Weights of a small transformer language model: MLP 5120 ReLU, 82.5M parameters.
Each number is 500 + 25 x the weight over its row's rms, rounded and kept within 0 to 999. Layers, rows and columns count from 0. Numbers have three digits each. The size before them is the row's rms in percent of the matrix's.

# up: layer 4 MLP up, 5120x640, rms 0.0229, rows 5046-5065, columns 320-479
# down: layer 4 MLP down (transposed), 5120x640, rms 0.0189, rows 5046-5065, columns 320-479
up5046 059:530503484493478517496490523458519486519505455496502519519529513497470485497469473505501499493468458476501523480544552475498542477461513548520468467468475535512490513469507519511540510507534487497504516483473485533502506525521500484507501503499519520489498480498538501523503511474474482477469498508446523505511487502506534494473510489535496504540496520517490479494544438457526474492502477523515495491517516485491486553507508535503524477499492422465479523521526483472498505515500505
down5046 025:478541483494540550534521506508472509515545565489488500519504497527490514479472497467484502495515452537503531512503503535525503469507497488505510537546503464496509438493525448512486496536511501511522518468497508507487480528461502473476497553505488513469483487498517511522497506515518501547497543504522507532518464468522495492494500481559464490455476556522476515516503518492484522507482506471490517481452518555490489493500507474519533530512487529515508511480469476452493512475527427
up5047 119:478480464574506493483459535461495512515478504525499557504523476458486487479475455479530497508498452530514494541455491500496468507483523484487460521511471518514514470481494518511480501522520479545516550499508449539513470476469503529503499496507514484494513512488493532509544530479497510490488476450513490535520505480495498546483444512505461488506514528470488500503522560493489516509546492496508515456515498448505452506491528512516452492513485493474517492504495507514475467525442517
down5047 124:491516499527501572497525481488525509480501490483485446456526485503488491532481466480462536508503474493500524486533520500494505487469466494513491511528482508527494513475439516507489527475474483491498487523555509518505507492503535514498506522512506523453480510463453499504495485548503500462508516498488548483492508529454539467476492511521526507453496454508489502559486495570496526520483488493474482521507500540487512486516562456528487476511547505487509474491503482504522501494518482
up5048 056:469484500516531444469542535445517478513477479497508470509546551468491500541527459507555528501486491472470493520518529482478474468519537495501525458523524512537465481534502508500499454508450525467469461484478501551530487457481502493492457538512556550475478527534528515486508501505497475523458484484491481518534502504522487502460430495516485542498529530482561471458482525501498522519510475500544496529547506459468509587534551469505487464469498460504499470470514519520512437528508515
down5048 024:499490501508520492531455489473474500494534475490479557549512546447497470462510528519463504546484480446521473460483494516516497477518477469540555512504492515460492505503457527516484535518450484546537556500486468484491487519555492470501466481492465536523528537529524487501513490514489506528532484492538483476467495502515486528498519527510478496519496540510494509494539500471498497510506471502484522480495496528478483533512469492485519470486422523516495545484491474501480524459492509
up5049 113:539539494545516494524506510481462506521490482515494471508513491494494489477512478505495485464479513510508452540500485507463500487465512480511516486552486508516538472504517505491482538482497462431482503499486479516516471458493501487521522556534534529462512513483506496541542492509489561498512492507479453496515495530473512501480521528493548450487509537479496521491518483511492476500494503493509519514512476486459519509518454481490517462487530487506491504482505471513483483488480475
down5049 125:497499512480507571476506523509513556517471532491500473501510493525469531495462560492526506531510450530504508518477494473502522503523455509489502483497525496496536516455516525461495443483533532523486463521512507484511472443495505457493483463475460466495504502484528539477554490507520482502471534541525498476506530524512463529521513512550533472557478484529550476506516522478536498497491510469517493466490526523508501498496486512535507464508488535543514489472529507520495486466516482
up5050 091:498525515495532495495459489517476490503466447514510481457491496484499507486484496504521518500505511512474520494511503509524511489524484542496481497523531513514484469464533501502486476513502471510516514488509514549572507507525510481485521553524492532517535490449530500488525480526491514537520583483473531443498542466530465524475492494514472539503482512468461491526492470511467504492490473537492497507517560487439527487518472519473526478472525541508532482547516522454497497480474565
down5050 081:512551523480514483504516496521510501514467525479525544511497551496528485471527491476470520519527457460500514468489522442499488521560481522503477550478468455500489495498518452491513528499441487520515486504470487469503521480490452510493484462467532509491498522509518472470465502495474499519480477498497501521537496548520495500476452493486510508479517505512483459497519469503490501528501537557489464498519462485474482535488509460546523507511505516485527495491502523464527514524520502
up5051 103:525457534530484446455513481517538511511514500468550474528537498431493477469512506515565456537513492543542486494479539486510527484504508482509500477512467510517509530493557501498527461476529484492501521516559462518520514527475484508463501528526527509506500508538497517505500510502458516564502497520492501493492551484490495470525512477504521506518531543514462480477514514469512472501558481464508497519520534505504496532526493488466494477473512505486502431493495530485522447488499494
down5051 101:541502514473510453492532538506511533485493521516490475476469529523483495516515496484510503525507481478495528526530523541488473521490470521541500511500512474506513458509488488484520496500511455486496503506430524520455509490490561505484500464476455464477501531491479502491511492517474536458479529456508528481543543502486505505501522513525493503513503492485521477489501462510522494443492474496522498515469479531443505474505563488490454470521503532499459508506510516504564481448443473
up5052 063:483496495516490514453478529458523547521465462461546518505515533478440427494493487488528476503500523474516502498511519479486497466479541509455493478458559542560502448550526470483520494535522539532482466471518518510535501493509497502530512433506553442492505434478527506453471502518505514478497517477513480556510547539501515499522488475508496476503486508556469499478486529519515534567508507495456508494517534472456494482512470466510470473488535514515487488465508503518471485543481472
down5052 034:493530500535502503506526485492466508508464490525517474551526464509494541453476476465458526482527484501506518516485529508525495492473476524471535474493483469522536512534456519479492485516496474496513503466463479483474521508476494522489506471484508508552493543536490473494570501485475499454507545477499472502469522452466525509490450539498473485507509487485508465525528501474494528498507521455475487481496521490499482508479548501564510487483520469473499473488467499540484472531516495
up5053 109:517509537490461497484509542481503465479488457516499476496480494442470458516521476470516492539467477525538520516519486496518473492510488519477467485512484531485451503496574508480536478520466463525520494489555483512522522449500531501505473496495472515514530501473497538510546488506483530559518538482490516499520522479521485487478498540486500476491431480511478470502519515484498537489499538520489475494498474479495503493558455499516511474485501512486495498466512489524466486538489510
down5053 113:498482510512512550492513465487497498491507490499524509437471518446458512495456481505519448503481462539506515481521493516485496490527525541524559492506547520504502462495480475517518473509521479519519517504514461533533521539484491504516494510501479514507504480479508460490484501530494517487471517469512477502506532518474513498474524480472523554511472492525548531478532522512546478514489438474475517448485506455516509444456498522474504466507494457488505533494481527520536501494539499
up5054 054:519485514542483472462485487477519496496525478436499544513475508467495481531512485488537547526503480505497486498492544534494503458467495494491504478485490503504510520464506493518513485483528544504504494484486480563507533531491499473533493503555487510467496529448533533526525480484492526512512517530551488508529507510513472469525501479490516490472506479494511484481569443553473489529504479498513526521506479499517510521525505511502450480501538521487448517451465518491462501522451495
down5054 014:498543471528465455486548497510540512489529505487538499474512487475486510469495556459507503478500515492457521477502506507521501479561530512516490455483505459493496515493490548520497486501512501475499473437473531518492512510506483505498536527468453488486482488543522512498506498560525523484538545504476561491541490514517482492498509525499492513491523459520482495501482511518522500474501525496480500473507489547502477505457516483494516536526562521483477481511507487466506514511526518
up5055 057:510474482488531489516467499478550500486466480496490503487479508464537495506514503495515470542449503443543483522481548483489477479493479515512516524508489480499532487493478501530498483552525474526509524464464459532566516540518477505530525471491513522487500545500517535497542542457503528509469486509531491506500482543461518500509454517467502512562484479538531486482490489485533512514500529492491477477552485456500523489459478520477458494466501450458499467506501499480517464519461474
down5055 031:484496490500487457508485496496521511480465463522498481456468489529494486526503489460550497502500539509493487527501534489459500486528501468466482492555506516521513506523490520469539553519506476460513474520497467547480463492470523500503497507459508541484546474442530465481497508517467494537482529496496482502512522463461490515522517467477493415537510514443457475489512491511481506488490499554519535494501514490491498540486524481512468435478496493467489483544478493546484477477543514
up5056 107:517495499483526502478498490502470555512521487487514483489475517507529464498552466475514491523506508460496535535523478436474503499545523466494513508480477560528536497469460469506479489525517488536520519500501518500492564475526502469548537459518501465526548503485511485479489509535454528489467479531529510467490476518483510526499504515527508476507499493534493486483507527450436480514523503499516492526495469496498498532506522469460486484498524503519518488487493453475483517502496465
down5056 111:532503483492489540532526527485577504498505490518555512552500445492507477499454522510488475492523514497455488485487466480511452498482498515504458444509466527466477418511555474501516495443493508494536495496471420473479484529476500514484485495478499487508488507514508493488507455478551506508513505488515475458481490514484516500498513502491517501559466510471506476480562466428497479453496483494516498529505566509496502524525505540487503535509489498499536500510529469511462547558519462
up5057 057:485499465504510495472498493497542487551496512474502498508558483485517499495532494542522497513442526526529536476504485451493481489470545484478542541485478444504504486487533475550526497503529525526511565491485535486475503524452515504500532515526528516512524473473496523530524486508487501472492515463524490482516485525500532538485476515522467498483497546506507505495534463484511536533476450537524496468497471501441511547530491537512509470476502494502477484482501508515462503558464551
down5057 022:516528531491502463467519523511477498514532510493521535504486479543515502513562503458530493488511514509505493482448517502476426486485472514525530472475511524472521522523488519501460470513510496505503523464487525483537474494486484521456522534516520460486501466482482528482455518521473483469574486494466481539499519489511532493485484525498504491460500484513510494476472452492467523520563486489491481487493519484534483517476508465486485488483495487480492533492492491458500487526492534
up5058 106:500483526492503502484529482504484511487498507503537515521493501486547458461545513450516473491503512539515488506512478457431465465486541453474497507513456486466463497505515515491518556501503468499510488479498470514514477477486498459505492474503493491484526516535520523524503549514474482534504447524498534475501483504498481518519516519513508494515525540470489499515519529491516469539549467495532452505515487495503495572511523469511483463474523508529502469479504517471426494496492509
down5058 105:545455525493497526446492503486523503481491530444498425485528489491433488493477509478520494487565467533488498448506510485491540518516466478511480506511530490495495492468479532489482508540489475478475462477495480520485531521523528472536525495526511481516470526504474473514528542494505493480539470505503476491507507525503512507525508516499481480496530498474530508491518466486475501495486495477499472462531496519518510510468520496458532481496488499536492514518549496507487501506500470
up5059 055:523472529524475488463490531486522521540505473492546540517495497479502450503520489477576566537503497446527491487504470470496521483469463495481497528463512516535499493497490491477513496459529516504507485475489511548526507500501528525499550470517540521473523479509502475479522488486499515506501474507480496514468465456481498518492515494491506502498514524443496478465491511509487482471495505474522491478494490483498479494542503512500524478509488477516527486460533447501514515552511525
down5059 017:479464505492539469477477536492478535483481535468538478546480482538522488492492516516524510530490480529528508477493533532458516484460524481504467557484516477476490524496528485513466491486547525530516497506505493473487472483457495460495509478500537498505511504468466501557448509456514508477482524476546491477512464518517507528478493518501530515504494495467481528531488524522471521508471520518489517512482496541510474539534489502462554525489536483478488504508504440492521546468523494
up5060 103:498531478513474473527493510514487472454497479496512527472500527508504494487470534556496510541507503515505449507513511479445512522492529499512506515486476507519526557456510527515515446539479530472499515455497529500513497481479528526491521493538506480512541485494499512550505477507473487499441514507473502479496476483545486479462492552554511507528507502520483456515491505490491505459473513490532531495506510498461469509469470490482508492492476526493503500490476533508482483489448505
down5060 103:478499542512499514538484521484507457514517474499512444465451477491503502504517507516515516523522488489532515480456510478510497488482494482473521488549478502501492480464499501494508537487512498489550541511515485479512479495472497506509462503504465487508492493481501472462484497550466561515573469470515517513501525490503496490488499521439497524477491481521545473520490435494485498485520516457495488511504516497530478496472436529503488556509538482502494479499539485447495509523518522
up5061 118:568532450533469483498468505481464476494554512505535493482513565488529486480505493527502528475458527481506471509415515487452501463450556474481520495512528510514509550473490504534489505492524520528512490473495511493490533473480476464519476504541513476524501487527476511496545505520488556516519475558535487476489518483484484499533462502514523488501499533510498509496474494497512485499494473477515521510510503489470455521523499499534478517505507465496506487502468484443500525522515526
down5061 125:518520496517505486495489524490498477523496518512507485517495468452547537541478484458550485497507501501462506488515456476491499530525486470413535472502543490450482539516452530502514489552543512498487516505495474513450515460489521494485482515533546451461548499481494515528484505516523500482471484508515489481471467446554528513506528521474507482489516495498502517519501503492513486501465475493487524498492507505478495476468502494492480500498517508490490515469476548529467523500500465
up5062 057:509476512454483522468517539484489484451442506466533499524484518483492484507496547502561527458457492478528434498539516508515482477487499508482485508517476550520472517479500507539476472485532506526506506456469480537557487484481506515465516500507464434473507485517532525520510490506477545528476531524484455533546497571519512506475470550458509490512541500477489476536521501480511489527555493555516459466537482504491501530441482549505505507465532462526476481516460496513505503528529504
down5062 021:520530477522506521496514532511489488516438525470574518489528490526498491510530498485492488484476486508512500514494483487467483465518476508513497513523485507483504508517512514474475468486521461503500478519476511514479456469478498471570468499512494496531485482454466483483473487523490470564542488500477480487493500478493523540460477514503499507454503485514504518506518490506480513501458451519492476534482505485529509491507493475498494485536447501507470488501497461491463490528477475
up5063 101:551490469475451469494477550468524512508512491501490486476502518506494466496539467502520467491510517491515505492476513460469513514501474564506536469502503487533483523510526506508499526481478497492496495499481541511498562515507550503462572495470514486507483448492517554498504535515470499510455511493520497489504525486516504468468493538478447484511539483524479488523500455491483497508529492489565476487543501499481465478515511440486461480487512527469474429514464503481527508514485533
down5063 102:532517488479517511528509500551512498497526506494483487511491428516518489522468522490426523479500484554500481541485484527511528487475496499530449539487520500506490492524523468519446507517533478507485498494503467517473484513470493452504502509502497487485515482507466491496507467520523497531442477489515462487436454516489473527456522503523516494525497547521480466469497503491480519513495512500476481474503494532491499490451529507489494514505478504503527553550482496506513499486496510
up5064 109:532499487516455514478493499489490507520477440487505540513524481471496464534499478547493495568499494500493482468517543490545485488509511522509492474509511544503505481520453466495516434483509502482501490452530519514482453492460520520496511479518486501485538496494477508483454488545494458481483494490505496532499517487513508517489506521543497510555477473532481511515540497495517496540473470506551516501514483457523542471494457517480484456479542491506494497476485493523504458514512509
down5064 110:454530485489502567512537506499489474491535522525543500527491478501510487480508441456504498507506524482485463508503496492476491517485500502531509513470445495523503452515511515502458529547496506508499468499505470516486484483502488480508501482530512499482508520495507466477535508505448493508542475506509528497520479528495560528492490479509474464494505506548510524496503538472481470427536496501544520516555513498529513435469515450468516496482522477465513512527487531494512519523506507
up5065 153:510483493499523447494500548475489508495440504531524540496566503502515465491524508534473511499478533497504489469535519496524475436489487542488501509527490564541508491536468502489512471469516500504428547490501507510527473492494492496510592505467492458479513496530514473511534504531498528519467469478497473511534459531551493503472488487532461448538525540517509473507515460472506508514562490496568504479498528505456482509485473512516491488486532503518470504503501548511508491498492499
down5065 214:507526517518491506521536526486487492527534510502524466474481563469495528518466512499468494480479502521467486476519508476478491508515526447438503482544499497506506528503458484477479518511536471526495502469488491529497515537483505495523488536506504478478480497480523527487459505498490524535492516527514540470494496485535525509471515563499488509506516503507519515548502499541529464493433570485497522479477505550493483512512489456525477515504480460474458485480482531513523474496475481